Weights of a small GPT-style language model, trained from scratch on English Wikipedia: 16 layers.
Each number is 500 + 50 x the weight over its row's rms, rounded and kept within 0 to 999. Layers, rows and columns count from 0. Numbers have three digits each. The size before them is the row's rms in percent of the matrix's.

# layer 10 attention query, 128x192, rms 0.142, rows 0-48,64-111, columns 96-191
059:579431470499563467502490442474529486465454436434494566459511493457449516517554448557495512516429544401478486513550555396551444536523499548455425517472491461494521538568533523407556527437463561452467470481482448481607461445512523522565378617473502565470418506399579550443603380525382465521
065:435537434459537506550492488451547443472542569535462514561487498478525532531433413508497543539555581533513453482461428570549551445491570467471611623480458515448474420399500519506398570482591439474514558509422509491502530515534391500467452465447588471494492510544511465465453439453585473514
067:578441537520505580435478493441512461427402495431486571445474501482447454439578472527506530428516562440474532500437519401521460504530459471439424456468491502600536572576422429410543467482378510514490460539533455406486420439511553532595443588534434437406515438369529544418521494585524510444
059:541487504589525409497457497436509430505471467477558563564561514399493459540472470512477588574454548373515461485543475492574435465597544542492535577515482578545507524454529481488467505525533507471519484437530546372583524508542409553489419601470429503544483438543561490476466542464422461596
060:432474585541509542422593528494600523484482508385506521461508515514498518423547519499534577569525470489393541493476561447562464542544439565476415491503581491533484602473524427422578513470392495546483495606588504469473479465514438502559503574534418526569538432402488507378465576582471435470
063:487573453530550567515462519450463499580487489544457550595517518477563535546460507488494541598457476505480497510583483469521515493454508508559523520485538479493552471433581580495407561520516511525534473376501537537568606557528551520524481549528494594599530508550466517535511569464552539499
061:411400553515477546511536576532471542525523502473513439541553502563487571574519457523506469503604596545489432502431409516506443530440477489495474498557567425522466363547462577538479480466625506499498520475484514500446543541472545478428473533423522470422586592530476604496525382504537515470
064:543460568544483583427548575497497506512417445433475530461435562395538493407446475483500549414460516503470546462542466472474445483523499413487389455600565484624443515556454501442502488420427478531499534584548463496475439523472500551562502526578459503466519561427472508544516546501443495499
063:534483438410452451396468472600471570525496544512467401524505508541532487519455611465417451516453493506483500570562562534443445523518506446522533396450508521462460528564461571488505450531614438469494492508553554484484588544501426410446438434465527497492401534474499543522493476514472579435
070:536463503546455489492460459594466558514495513371474529444549460581450488473561565495534488517484418512500504526488580466470443603571485530455421467524474552497537560631469500478557473499411555455433478526553424562431415461472468503523459534504481569507467442432526508490533577605418475393
073:506533586586521485431468509518581482563467542472398411468483491458354501467503628547465538472583573583493539520527436481529528463633503512462504440527536431610491532450494486524465521503443521535472555505476479580521440511498426545566382468463504468536522533440441495506565452573475555554
073:610547530476510529457500518453515425446420539517551485481509511516540545442428531465460536461566495525500503430506460503487411465495554496515549522560529489459563554471455418379461516531486463484493477508516535482567410442469503602613504516576574547560540407516527478478475480536467558543
063:518540466499577554498531509446452511475455463511597549502505574375518516513509450466448578382496453483576483483506548447560499540453442436466537490567470501517485562450534465456460499518537487469538490499551484481579500468529526515581568549504339483541482507470498419542440620484426569541
076:555482451485585468562499494504460505603569522580489539535483461458511495562502438487578521554528390502494546568470529519408558523464528472531543504477536544455461478505539567575442465474567500521519459396450517529542623527536511484448483454541543596517494471574559453531487491422574489481
078:510576466469490590503521522560390493500547521441485574489453522462504470446488527386350468417497572386444537528586501496544511492515586531424424483454503451445507565594502471455553521515552607460523520501451392594484471459465459465459510506557462519496448571450536511450572502475493539492
080:552492472476511540449465517528458551453504435376421483471449496466489430388550446498401524428570481521497492482433542431468490535503449518432470516591473503531489522539520433482546579532502573607458449479538458455489423475411507473523485539534419551482438452453507475521450514590468478436
092:447539496488530404510482470469453497519497462638606523530529510382522541591487530474490573553451492505532508492538469556457535512421538412517564443470514561415537461447546595582417504470523443438559423472486502510530562445505440497509605436490528464548504470541529493537419525413493440523
085:529487506487499531453461495564408538560518533530493467556401517515514424535570481490523458533546445456455456458548644523487537566509568597407550589446527480453533492564543461586480507466581564547489507386472531513426552512449464534428444453532530634493458544534612610475454459515525563459
088:536478443515549454500500566470476539499563426462525522449608429569545495476536558502491591504529515462439504514479636538482481464572400500458516402510516437603512594583512476447504400587493540593521401524491449505532466483543477468512410442616463525465403507450546390520487443557423427453
078:569511492549484565500512539465546471434495523462415431483539511670427517511546468536504432542482541451406458554447415512567505426383495543477524501446477522507456574476408535439368529562400495581543510488486546495491499480467501454465513474488551442511482541590554500507423523521411478534
092:529429470516425511513435523493443593464460509503493529495531544483484544545508475498490538470495550510538502434485502417593558592419471558412461545528471509453569537433534477550512488481482480460506510547541535451515427466569518483544494515396476420477473469509476599516612401544422426487
077:577559516491455578481494517472496451444493500536614475518396505396457471514508418533453534499479499450564447499464567517532555538551469520451553436456450564477487448447419491560434426428491526415539501508474492473474470447517410449488484489546429526503442500568592474540537527509460508551
098:405516499585572443549520377500582489463505481570581533475480463417548515514425553509490450560473483516538527453576478576484508397416502433565584466498544517528513542432557584469485487472476424495507503468506460550541546573480489526600585475469543495540554507453456498475455525488550545461
080:472355533454452497443473575519383547566462512524453556514438534584496453510497521471511575473480463458488498510479608571561540593475591545503457570449574427476445600474532496539593600550536588574489497493486470470476518404515467465515446528545487527455397514489499486496466419377498500499
101:483566464544497554489526429570563508577499516510441502426468529510526501496458503475523473524549384411438482527500549427494621544614424555482488487531616542529460540646534514435490544578442532502519466543557476518582496455510452547514468480603499543461506463502499438501546423537520500371
100:367518464401426472416545489569543407484486581642485533471439493492510479462452498477509532520506542497495500506490562597579533575549502454486496537490537502461507510543490508441478479534446432425440502408489448486554428525628521481565592464575509487531517482593431492511534420426458581546
111:539482568431528527485509496506410487478590524465379484502582520538453593472446505517485401562514583562402433497463443517434519478401551493516489521397503570543487447545556476510483614544614460475567509480500474461475454451574443431502476482495456485512453524585474526480509447584523462491
100:467484451591483427532491512451500567484557543463606310430483467452513462526499540484545472507487475543485479560551507480583468453503486518462541564555457481468404620472570377494532534491502510514455510497525548481523495562428535447598522462487551509535537432475431592446557439450512536477
116:467429572477511478454454497449399552533517507485489607508487555448571518465440409493447431504411531523443494428497544566592467522429601531464531527465522443523495523524530483443521573455582568516486464444531537463483497456409485381578459460494458543579463453409463495379497503501468553486
102:558476571529498562529536526544493539538460452484518481491544524496481471500460504529435613505544486433545435523636433453487518428409501399438500416527494520556489385421483560530482560540432515546505551533544516543498439404561460541550530544516505490482487520520493383552468506487544444501
111:420519523493547490477588458527457402496452569571490460468435454505491521497510510478498482548543529516489406528443527625438502555528544456577546499488525452467525464435496629589475534503562442552462515436436528555551487518595378445503529496557453491584489471528549445513458587451588482586
122:492559438542396552472537506525577402535451590545559472534508511515493519518542460456486551436570450537532472510431459514572554459593554478416493521490588413540515496631537508358485551483552458495439475436462499454573500545506573500521568503463512519462564413515479449534504586524551537523
128:558535548492472489480519489465500518556560491502554541446424441408447504531415360454532518490428467581456476485465473483432411506539563586494442488398573485519576517512498564499489424517531508428491480502554542441507504512520479535454540459521576521579525500565567542387467475561518531516
130:411537455502437518456447498486591450514451572464455473502547522418532567538482510510554462452530478551599510414486528528537633576386471484563448588560413597440517453451494468519487543533528428441501442586501562430546436558535485532466503493411536489462491524520374568515543531486495493507
125:564549553491478546496532510529490467466506528450473421555438444585572434479434526541431439517481498601451628448599461484532506453533559516524607481474502536466436482604515532501422529532575529485586543519423474500472487579412486483413469457456476540534536549513518481415394552583487475511
136:467531469471630561432468618495530540485554489452555613609475503467549575552512562491504476456433534559506592489501494562468470530487522447474436485499499545511561488543523496479493527508500480483508596467434392494517631542483545429438448519462463457506488496649500469467500557519502448463
123:487448497422558593546570532478545557528522421485485534508489497473439435500558416533574391444472491431461505477462532477485520564582472559432397506477505494547561445516543583538479618624555509465442492495506432577493494544531543533553475519456484529568476488565504417540436456544479492481
125:552569518474534604538407515440482540486514522498546529497479479508543569539435409567397555465521555512492523531456515517435430492459497643471458557526480542478549437526495463552455464485516561559415578462568491529461487565485462497549439483541526541493511547443513446600361519470459510508
122:513464471492556469550487537485481461532429422474490459493424548491435507531507550496442503483514495446552558397583505524416466496517544435488555495476561528463547454458443529492481511573539472409514488465482561453466541380530477519430584487545428456523500497473582519465419429484544496501
123:498568489530611492434525520574544461523549530543449481482575507523566463460507541506602419579467507557518448560543513448473476496488501540555578573379498531498529474508457601449482465423495532500468468364548455469586453574406477408501395485493521568529548488438508502500497463531534529465
123:423423497521490445548449445526527495545446400471507530482465545524490417446564551600532453523500454553523443544490503572500532475462451524563473598478451451506404551510485530452587459562536518499482305598459440475425445530460504527533440447494448505548518542496472556493383581537529450471
129:450481470515566551529535572477514477455454520525557566454470557432489455505486610521518447586551456593487497541479420585470368543559502368559530466529492500516522523431620458568443447473419559565514498534447436469523469483562441492477465493489585556535488547500493486567494433496519423503
136:604568565509508548403498453559518489539516454477434522534476443478417516382487445457469463439490501527450507448422528451449498537521460533533507552571419531515565433452523398477456457530394558544619488480448493615544455423464433527473400443460442506514538439480527478523480507490450432501
123:554504597462470519579489528487476498489519469479465474493602431531456526570569453444475442547495442466494441401347486477493421428499490506439518449477511461511459512545403536511421518430390578513427445480505448541469518514582429523482399491466478498484452465522506501495467577613411558554
137:524557485482531470498460416475574352545479489560434469512401535418493502501530554394434504534497407579507553474508527506355470565499505525516542517473514435567482476554458530503462574466522465421441426541483480424468557480544520618507472333493485460530459533598511583488587462521546481491
128:468541505581443603539470540409491443414412491536544506423421459459478478473470477441466440436439547493482528510610564481548483448489563557492448625460530500494474485459552484506482513526530497483489618420447491452416506533464555549523589566462435471444477500547437570583402550461519495543
129:524476513469494468497539456520450456543524482494338570453542444549521497487521471501536475451523485472545471502520478406404468427462550423579530443428528509530501605398524476544508505482570479483519522505473419477475541467452522523507494508498488515508453594472396496494400594506399557543
122:506613470510506518436488503393516498452574434471454505523514554511518517507386433551449522485551551379582541600494537482520456377531497484406490572475500562435542505530532403512482468483478510469517492483521443540481495466458590564440496516537436530503477565540520544494539478430539651575
129:534557541535419398516457453618500462452471486518519471587528581427485435489436549491509589511548509539584431535543497471466494550572502582600527553495436540527544489625518503476570519546588463494551540583502481514425509547558511494512547563458520429439548465541451489480493515525512483527
090:559574445493505583412387507601446441499471419510414587483433505496444477416538611432457501473480594463485543552529494483547491502469575453477401512552528561491524564548520536412541454591399567525494512475531429459545501527523502429448521445488485517504496430516490478423599409550502505493
092:491459457526496496496567539441558427653530577597594551613473475517566442477486554504572490582628534534427516542520588495572447546496522532447540460504475469497403511497491549535460478438500515563494535493560530515524499605530502508500495514487532541474460631503584483492558565467583464550
093:512511490520491520519421518448438513555495488453458599446489534446555477450608446452418389472446514447570509465462538520511420535512498460474450474553520572530539586459535443556541537504506554523530401495478520538498457508449448461505476465507495436535444493436488543365551523465511528494
097:463494537607480437449453465532488522496491453493580604486528482565465426476491553512431552434558459467444503445467594468497473506558520425490571429495463534531504560530549508514513486548461581551538456531570454569492457508518396528556534528554501465509575464436542564507432511617476506438
096:478563475513562468526485495554449528532403480375453575498534513482438506443451581496469554495528460456420463543443572431527448543517497470410377498491513518499517539607492437516526524550449465472533477585528462540534511431438579494604471535454436495515556434378489458428541435563561562534
096:537537488443524521515548599429561492474510512464551459443557470535518572475488541515510563526508475591447578499618547528588483469608516490482525463523505486516449397486464538533453491474448434447481424531512554558453610542467519536475477547439468555564470492469441398530466484533534535542
095:398530469444592513555471500508469503568405539540496532539483543524474554569504498602572407456536458527456480513576457495510451452493514504544488501447636509481447561471467472534398496490494534377537548456446441420532547470492581482499537505439706584483525496516499493579526436499560535476
104:564477581515482566478477516568455597457486496430535512475465562465538505462563541410449488367501400447419490533515569435486455511471540483507442427560534438585626521542400498508483416566489523616496451527550513526494426533405574489550538526547469544514567448460543470503478474558423532482
088:548419481421517524464534522456432521538469595447459532433450443482508486457449543473477487467417456507469456582493495523446444474527453491511517459499517495435500438442569513416543383513512545552557523481481467549457508574573515597446357400505495491476452373568486498538588522532511563392
098:494455487495519506388447551547390456438510456429462496463503409557452520398443552547422525508509518417479572431505556485438507589524472445514436490510520453444463596509514464552507454487449567480484545556517489541502405494487463438529530432489534522459461550464502490582508517550508478523
093:466582465521463558484461559471532451526465399517460507445467455542447439463525619480469579477651500505502492616552496498513555493526557490456555545545434465487452585560494465452518502497445476581534573483477459485517438482519565469482500525533449362532489519452469500420578461643529507488
088:533559489587494538592545485461536573590400494509585548487492544501536499471503484482564547543503480490446556463412491510488492463593427596440565507453521503545505518529466577533492508437475438521608399499492512510480457602409408488505437492517514601447579427470477486560491493567462455469
092:538362478522493437552488518471612517483499575472529537525540611546454485432506551500536521519495576532536539519453526415494449468538452533426583500552507475477531482461458534411533427470595485506474467472516525565495504484565546586556391638440516477549554390534486416528566580481615519621
097:491422495489549513506496546455559426560493558525476452557481417518485462615521428484510485448453481532554499488471570486507539471464471517554458511506509459536455550416487594550552533481520460568505563484531470564391536492676597473547506458466568404472464590553487538458577457499545454433
089:460505522500473541494510544560525517451535514529560521517550420573582560507451446472461546401490572479456569465511513455491535495507455605447492537490509499517493501615450442521489537550564589522470541530571447500556545454436480464519541507521492481552451598544505589435583523475457513573
089:440474559590467501576401573542412547490352452505394534478520563590574429566611463569510428513490520484550535396567568466533452482584577551509453549473482480552428494538548442447574527379396505482448531524534463556548485446495521521525478527459407483551482474397501500531476514472530488465
100:451532495571476499546542528501582363493534564590607481565403441348520417531486483425425618550579518499457541542507474566521550501463481478549484486537511458486559565453487530507438526408510420432470573472543488472561440519533477426575476514455501485577502536464492480487482438567575500459
091:428553515558473534528415518533444496592516533474406474539484496476510474468463538502507502566426482441602530519424552436418499527503549464450545578506586497560413503469576414526476571494492520550474487540509453515546515446447466494567401388446452422554463501553470529418547449437493593460
103:482425496558487475491519585566464463476558491445484458563519482440449573547518586433522608424473512481417475495533508464462516487504598552437488547469393513563560515595486479471493503425349514530492499508454505484485472407625459526528535542600440531505519449517612488449553409567523558516
102:590384491515551467356513518534409499451430427469524509558475389443429456481465550485507475555551477525519583432576468507497412477494466540533465487434417470488524485458537546501573534550470562440535524500445527554548416453507536515560505422417479519499476446434522449491535463453490473448
099:500527477504514504506493501580389435511540490526458468568521546564418391395444497452462379526432646554518440564526497522541493505450490521484423536535411498517511558431463534488481418475443548470596558525483518502460510432559473410484565447456485535519451457553535505416539394449466537473
108:490493500595469540487604469541571516538483565541539441571531458451441508439462509432471537531501547509469518523517499481561496612535458546510507501518434543572524375473520516470494550464546530491530493516439501452423373431622499523552423405435537360489496470558515497450604422583525480445
112:419528547512506494568597466562651414510489569584504498562549547544589492503493505542483518546485519573459479506527466514454525428433519496451597478569510486519495458444452629427480562462487461546456498471601599497461505515567529509653518520533545478569586523484442469524487523576568525619
077:485524419510475500447433593458423548510525572539465472491507458537450450576462563467524499564535428508487489491533540492481593513530541472465452471420480471374507510462478561521487545535490544453486554518503417488519581400563537551512475483483503459461513441508554536463556443459552449442
088:448489553398505470521457568546411476414456530447496450479590574538452467505506445417500448504438512445491447537512547470536488496504554535475521523462555536537479539369470454529538455516471489432501519518370494524456524390520418468489482547433504489487463532523502522487548421521453436514
104:453602554597462473499481495573521477557443511533475471471473596476557495527449498513385615589467504490369528520421536515546551504528525470568448496518497500556463505669475513571518556521514514458565506516505485510519510421531452418532474600535487424498542504472451501533480480477586524452
108:546497547425583531451477533465492469415529534493510477488617581513518508502487498527636478527527510503518444448456510502519479513499542456576510568531464512597533515459591504563452503444490507593511405483439439487583496488509456524470539412511425567528501509523531456450494537429519491612
099:471485468567519513508442482542458521401551413468506493450565510487486407470490444514447438445435510584487477531466558469555408465543537603409509499602441487465579559523436546413573448516498534454421613498488533427485463580443488434422417472431470505501538464552557570541498493592464524480
093:504521512471501463451417546528464443530443505550421499503584516504474464515510517510565527511475496570536466506554565508575543563391578382501507407426532466492500480473550472556542549497523496483520566535492445503485504505574514433448450446440598442430509524524506552493573499562434504491
102:487604460598489479544614538475613481560509533506626454506573467536563463500475509541537500531586466493520570510583503475539536424418492502456482471496484519474525445380488508456463471450563481577525535498473505509475470532559536572534480576579505462544546506467426371541479487576568399482
090:523467433522469574526523516421527465471505497534513496504508495536525397394476562475522497532479518538494528507514497510499461477379465433400487445566499515524420454506481483397504546444445535511522557506592450569560568419600564513618434465582503483501477544535513436456471523451557530467
085:505548470510386383484530440498580434483462532499491517465517493491417539438503497449536553511544570602591432522584535606561534426377504464502514472612500411471533513492502433395508520525514436479433580510473425459516492528495629502446567555460602533589534458559503512519495492551515567489
078:502507482572540496550509474443504494580616529531456459467445431525460567563471450582479497536463470473534564514477403515512549531526386540557517524468460554526442509490473487513420414491518501500520479473567623522384486531485459430486459437460593533529441442511441583559514531427551630488
090:443525585517468463564471501399477453340426510529522578507525490496555449492465445479481431502535468432582619463491404435479566513496525498411480514441565510437484507544512551582474459519572522493516508451470419481541476584455524584453479471447523551497505521397467507509466560490478470496
085:461457540481577557509504444476536498514589589493511450466469550458473458590533523513502579455486424567499608494576434506460435397524549540549523465499514458460445556592519544480417457507572563582522513474524424566555520576481533463548389416530465528618520512452604421549507585520433587482
085:567505498448427461470463569508438628476481410537452453527567536475526469430483580532463525569541520502500532544603516495537410463405534430487442486439474519538550466494366442381467431565407526513595471519498455467559452557520510520514455475543566454509469511499474399457462446578494484465
096:523391510509516440592495488526544405442510519435477471510489522418370529487458504516538550416474511506516459478505492491492456429601528553446522571502525481471520490391594511506480529440492543449536556458510480578418461584547545452538529406458491514551506496463472490462543538503481451568
096:589539513499522569581471567522405531477436467445459463526523415486510488416567519561519522485448423452491478598535498403466421472413458500494428448481509589512462537515559425477542530450461566553584511520527543522450507512456563493480455491528527465439470594529477511511436535481503526495
085:459551399529439521587454424577601559563528484500505548476531521458373432457482486438493560537558495486407517514525576456496492446546431536515524518506528467517514540502497546468577481503612500355475419551502535332490499477590525557473579537478450382520520468526558488442414515467536588515
084:470529441464500514501435507423495429616448546435545485521397568496497506524574447511428507520482502447462505533496427534519528525555513547507473597486477488501518498509470541621460619477515497506447453578481624516476501468579531475589535545496504455544486485375554485520570473423507489526
088:510553505528469514521489516535501556554502418486438497488531476585459547515527445591490487470525422627499460558451415475553433639516408488538468607577435471569509478460434437495425463474490494532518403527521500420489542595529502495470502466559568489451512417433411496531395502410499571373
093:477472500485475500521470515549455448579416476529418485434439574471434594558399476481399432654504452570503538481444488511502476600487469424568544489594551564549481521564547596520470567522452596439476487536496478556511482536557468498531459393491507554533532565511455411430390574445604519491
082:448518505452512511467503519501432454571516520407454516491463461460480591535462404413475517485552497384497499423508540506549567569427535500604451460473506464575532487568474420527435561429568441467564544517404558463455491512503404485438493427531427494574491536577604509447489509555471561512
097:498457523485545581455474437464364524502435556522452441540514546593493472536532487515492496456454493497521461474404490483534499585433557460592489640533506600460541506533525517548528516484446495495526472474531500553437608460556460571504460557466523546421486408435426523542423481444493498478
087:585536555416485464484573449535561522527501490446440468547503443394524566447446534451510437599436430503436577494518521577471460500546513592547485469453471419611486486499532507444425471454431527494469503527423570512453541539452422483511464430440530538492443501519504577475584412542543488493
089:411550494553526542522466575485555500463559490467509477527548498443496430520481408528554527492453459569454482508483577431473548427377502602523477519508530513503544509490402470484492571472510487456495463416526513389518565484494528535600538641501407520458440489525456509522505571448495401464
088:511535459418510464528459520547468590473507492562465525491525452550534512503491505522539508530552458405540461617500530548405534433540534543536443429506485483492480430491482480503520452461486498541453479434484393570575411498431485507422554519508422525506460538478535505533499535395434548535
082:526489489448463402542549418435522548554477552518446491463558425410424556602505512511624505519533481483533608514462507549464529438478445457513557440485510584540515500428501499512532493504499492452515513477417358441552588541519491560421533497485535554563570577509482500465469564434543409480
# layer 10 attention key, 64x192, rms 0.138, rows 0-47, columns 96-191
064:497475550509507417460429523446468579441524391522504500392535508516504472489515472485523554447483423519504463456463485535481413580543411536501454463522531525478490655509558420469576472541474568461453490520543522456553503466376488565566491433594553594463470543474515495592372566542491454448
052:452547467477525515513473452541453557510458440567436474454523514518391592530454479545447571463425405463626525575501468532437516433569475413488470455555553541498543570499525477552460480508456443478490556561454442483478525494461486533436509420510506569461540430512583479482535507543477497495
062:531435526471527539409563483534526501479584470420569500467511536531437514576447587501608439530525435575474533493521576491516540508519471570452522480500545440522386469539473572486527511566497388496503605499546472505498509508472530530517528470549433484542384479494480448593480393556464530547
064:511536478519481451489435567436458504474549515445473470505438459474434573505598464420536558450510429583613485483430443548438469504527480586507368537524606495504505520576549454438582457413519558478441469496443502468507444488367569470522455536511552520522473577467393575442465506466414456427
068:400516497539503492450524503507541463475526362490580479486409473524497436561502549418471391462487550494529506437521481486523479439521522598485530488524535437558436451479523593498632530574517542532449551494553497454546442533524506500468479513576504538539540527467544409522460508491479485524
071:464483524561424439505550522496553471558562458480519461519431474586507406493534575457468542484467474551447434499368425499470543454531485536573520494462551519472515552569526438469528516447489486549559614566463467483514395434518442534532505490527523418423576543548466533540589501451539431452
068:511517463499498535559598485537563460592529552581438449559450483480465535439505455570470506502472517502523481513376413502484493458479512476534495455422391548430443471516438510423570516394509464502522554462527577527452555581597411513402511521457507504494540544559503524509514505514431517560
072:496478458422522443533462591428553466546551529568472482491516510491498539577485550543575495618591568441494455510519481458442528492464443453474503483488534470462496434444501437451575537405493447382563517515485570503489595482503442540498481522419563573546520445533448528437533434457430443522
064:523499490585497482535496495526540528477521510502522453584594611477558383497512470585607425551505579497506510478478507606572490520530568521524501500579496486498503470502466505501483540385540440460455470490488559483393494379528469450455618567485452422534535521528547505405456466428486452572
077:452499507485363551429514531463524586509496383503539494484489577420507442430560468456566472483523476441415477437509438476563451455522503461497549491535504516583420599557406513431653472527466517559514454546527474422600479510473634533557540501622461500487447560442526452525426523488449508562
067:487525560463568481604613423481597515453559488466569564524538518420474461460518428499461421510407511506491449556486441455472505512468483425467469505487517501566442394573571455513467516542501472528487403447430609589476534441571475516464575442441472509419454468435547396452534534396570521456
079:510475512511504498576460515462492404537504491517466462403483523487398468469498557539471457509563546509467551527511547484450496492449485459480540504476451504499496501421539436520441567549472605514458579559471501408529418453560588395595447488502456424529431490525449559523549439476565458529
067:411502581554503563481412550433544500476425533440505522480482448492491583483498570594479486593525568488485471571549445590532537444470602481496410515440574519502485467516500551606447468463415447461557487482520466453573435468458490541478453441482588498501532427518469576510516458420430454480
072:531569467504475454471437481572443514529397562460435426561555592432551580480493566529572494570486452472484477527416517467593630537547542473507502589585478501527508467553529479444493438541509544500490474530419462548529543506451580504523428546529550512469521431457514488462539585561501525521
085:517462537527496472487488465534481495510457406388468403451518551425541535481546566446512533554535503586550549374481572497547497542530520455563468463550499482475464441453417488396580599566471462494471481639534452454489486475450604519457522530499362483496520496492455455486455525533564463488
077:413464492433443564453577476566511535601496487472484455502492560497487505427453591349534408554466494535403507475499456490525440541522434559490549430499503480474533537640475499508474416572494475477532543481476465483486502539452448525519490480548493485541504479470529490495507372574510525567
077:550572526459488494409495487615558548538503593497536583530421541558435459532379517599532455450442491540493475572416436520476488518550487505488514463527473566557561441641503540561470474492467498554403523508465579560470485547518467487490445507565540496535604422412533495523549521482490508501
073:516426492557511444556504491462549517491465435500505432514488397488493500521515576546502524493522528399520432440505534461500522536487454617475468499443489607437509432528587517547635449505502481464476495648501564500592545561478472493582548524523488424494498444507507532475547553541394498493
084:483466581526495458441490469538544542447446475476420442426479577519571400457561490412547392483498347467523625487473554513547527496452525582472547544515451483501418576565568478523542511580529511510485454510570554473583521567439530473479511512538580526505496494500433499447521518500483451478
083:455403524500438500442556487526431495577550464569444512535400466432572502507371445438575542478584554510583496417501495530440508477509427519441480422528515520458502467480511530545499514392475497471459526558535508401608584554487434553458518544468536497484496475478503522543561454456505491476
096:479512524421531535479496482426548510445492488613506497478520478487493565560500523480499527441463465446513440582564439524435505468542508441543507444431487443457487482588527540363557619441539352554462532482483435515525562482519465522542449491551581509466580437502553475569459490554552539601
079:455501563491453520554500519502453481514502482439484619574469589503527562452419545519486537464486616492555528635621500504378518464496531452569476494517498554564522416559462482515460508536543541517561569492514436450439529527512515453456491535497503512466506426445413626458613483515529525596
089:586521532461469566519556540427487502487516503496536598521463542508506555541417466567546555437541482517558532546536408624449473520496538412500481487439518494607583521437450460413424500496551509515474462446429412492541514434541580557437464380457580557515600599567540415597505588417526521508
102:442515538558518526438474454527513549516518359502432429487475472527434518499590551444442473510545593496547445438514519462508475564557486564508492481588479561455552484526485430423590471584519524475551483609561480484518448526469562492487507500477393479424489393445479531507531463527497532387
108:581504458526512576501541616464550515449576379481464460538637540515515489536570455556443502537525492459483545453491444523566505530503598444387501542572438519544471434540477498385485511528534528498520549477502433530486510595465573441476507517537426439552504545521605429412503511478468432521
092:434491445498625574483530518611420405487515531457537528480594402455526468449444532503548478536518453501533570462424466510499516470459544484396578508512477400469447495400511460507455523398400485494571500564488575513486507459519490524563493485486544536537542520525523489513483594540519517449
094:559560449521508527499507413472496520501470412495397494517382492543429517513538433426484553485432478494456493500548499575456391568569556538554464445446499432544526524382506552512541444627395562482520548438535571542476494501541498527474550455573408556464501521522567485567507613488374494441
101:583518553538561494468506547489469470560527382481461538521459491503508487515430493587479521522501528520357542472461473501459414630438515470569505513430539517460561488432539613526458455583475563487548486471506561482407558534436470567460437454472459570512489555588491546447457538518403553388
114:506418535475488454534511460448542488484597666522532569561474524420550464515504516530483533512488495533487505497502573546564566489468496544525565433447566450416559437609496538545469487444565495503470511427491549504478484487427409479479444447485518520551488515530482559538525521520558489531
106:507394554436539521480492487511513531494494448560479547455586439406530524547514445462501516521465467525503546422401460542502440519496467503499538408502489417462468525552500599493545474467468572496474498467482530526546568439416426500562517465520472627515464492519455487374463498481460506531
098:635517557563531527441528431593470464500554497530512501488454564517520538489457548526472563480423533536366486480528537397477496619525492477576445475457463457493461491417551460533473549520482524463570519554501514552429525464454500574427509535502483502492482515636581484525419464516490505500
106:562506434564516470429481467491539445451514555477509437456499480514479566513417525426540492525557520503564487417605429459439431580610526474429525424542477458393489533399567507473605532470563492425411513473536547521472499538532434594526599446454522501496423452496470452506496601484506517544
116:536369560400569547468569445562457553550592537522520467439542443380496493479439403439478481558485498505474462457510516557516481524562558543503551545521567448550567524525541472497558460477490513457507553444481513484557550475491442458418501534476453558602502416522552453501601430529498467547
111:475531477483523445509504485546428536475569575518562532484438496449544473584559548349521555407495531649539523534506552575543490477486475586593496536466591494476506517572463536525506462499527483378521483501578538422588532529501578500496531530545532425509480520494471520506513558482462471523
112:517529583475518503495488477606490544403560474512427369519575497509482491606500478577522467525547533593476528460464471494533487505540519439490632432518467473457399625570513527449489587424553586556585447446405450478465531534395495482512466480448474469476541531459503529485534529553450529564
122:484506448528517573502420561342561487526534438519541549543424501523494510612491599527375535432455534530479583479483445584523474481557484527576485547469530505495487458583439580462484520408539505466472538407547518420448514539498529435358361469509545559475506471505545458486508523470482527482
111:486496426480501485448491525507599433576542454559499441484534536478482544519589456540496448483426479532458526522557532515377567603517433516468427576595569472521546485529487461525462462552503455450443521539470615507540417447480496533513487492494586431543594403545473499489504441576520549364
120:516442545417525568521559502550471529459556447415579521486579519525522504477445572566521531534531532499559446643512404524564456511552481533512416487509507491541537525528490520498527543542550540538512533621569504438470437553550495391515477459476533577487561485468516434468516418511449526567
117:519494532465503470483596535444527545476521350541564441508510485483484553508542403479556496481508532418453434477407464511503411500506535519518490532464524487523461490531460442461446464546436537474449479511527612482475515490485476417506508556537507405503517597497593584495496420512449548539
112:535432486506573444518523368594537619549500521608351539584570625540585522489426439487468445598472546491457525522540563479583486454488488538478515473433422478566474437420510517515517565473567538517578524495456539494568565478465513438482533531553486547477457467501424506523542450525549505470
114:504431528444466475531511445551462499549430431471489486540487601461493422513478633596551573495543429520563505511565482496490486446584459580505456491569509558480416508464441466400558481495459574531519468642457459560532504469461517612464394558432550450480554500534470430473484606553450430522
116:505504482433595560410492498467448482478420484558506477492496511532474531548467567418507463465458490642474501400469442545407437527504470535554515542447464476535475530473519506562501549486541497506523449513465440353494495508440487430472410405492475523461457499511493550490442463556460468549
112:560491462519474405478595504450482483451515462530454514588483424603523497488553608474494512456546528534524571499502503499490519548559442571507429465481396550573534520489627463442427512514476474456561506429537461543535434553509424506577490500535512446552522489503511593497524433491445432480
117:587468592451489455476430497504487446458536524504424566555533569470460501500446418444502371596505587537438477498464575512565391527421550478499518542538440521574447429527397424558428516527483475563468484499486532538445390484531435480491388504513520535583482499582485423491424556596425473488
127:453485479532475414556490401506567398478539430624445424466464518475511447490498536426411445562518445592536548483543462482465514507501507511518575516530511480417495509489446565467412550583517462406483412466454542433477497468522556509458459473495453492476410457515471526410548487468462468482
110:432533494543333414516476487518428613403414463552447540486510505528454531420565501534499553475541504446518478434527531545571607366567482537512543617450597525473535474518552505518491427483542477494486534424493508417540388441486556504508499572560488405440461470481458429482512460476440480445
123:626556504540489479494620486543454488523497518489461626483545501564469503546411485561440475441482547553465503492623454508380473451504575480568549466469485496585511432599485467482391529515564529463541466545431482511489567402484529507481457463545508496607519555399474491507448575564484535492
112:520434477507411521426490439430439550454568407543502525485624509559522512541417508548465535425458492417559477630533557509477538441546518476387497504479448493477569489520529505535569508529454512454475538508470513623519583495474498499478537635491549524457503562541562536541441536455466535554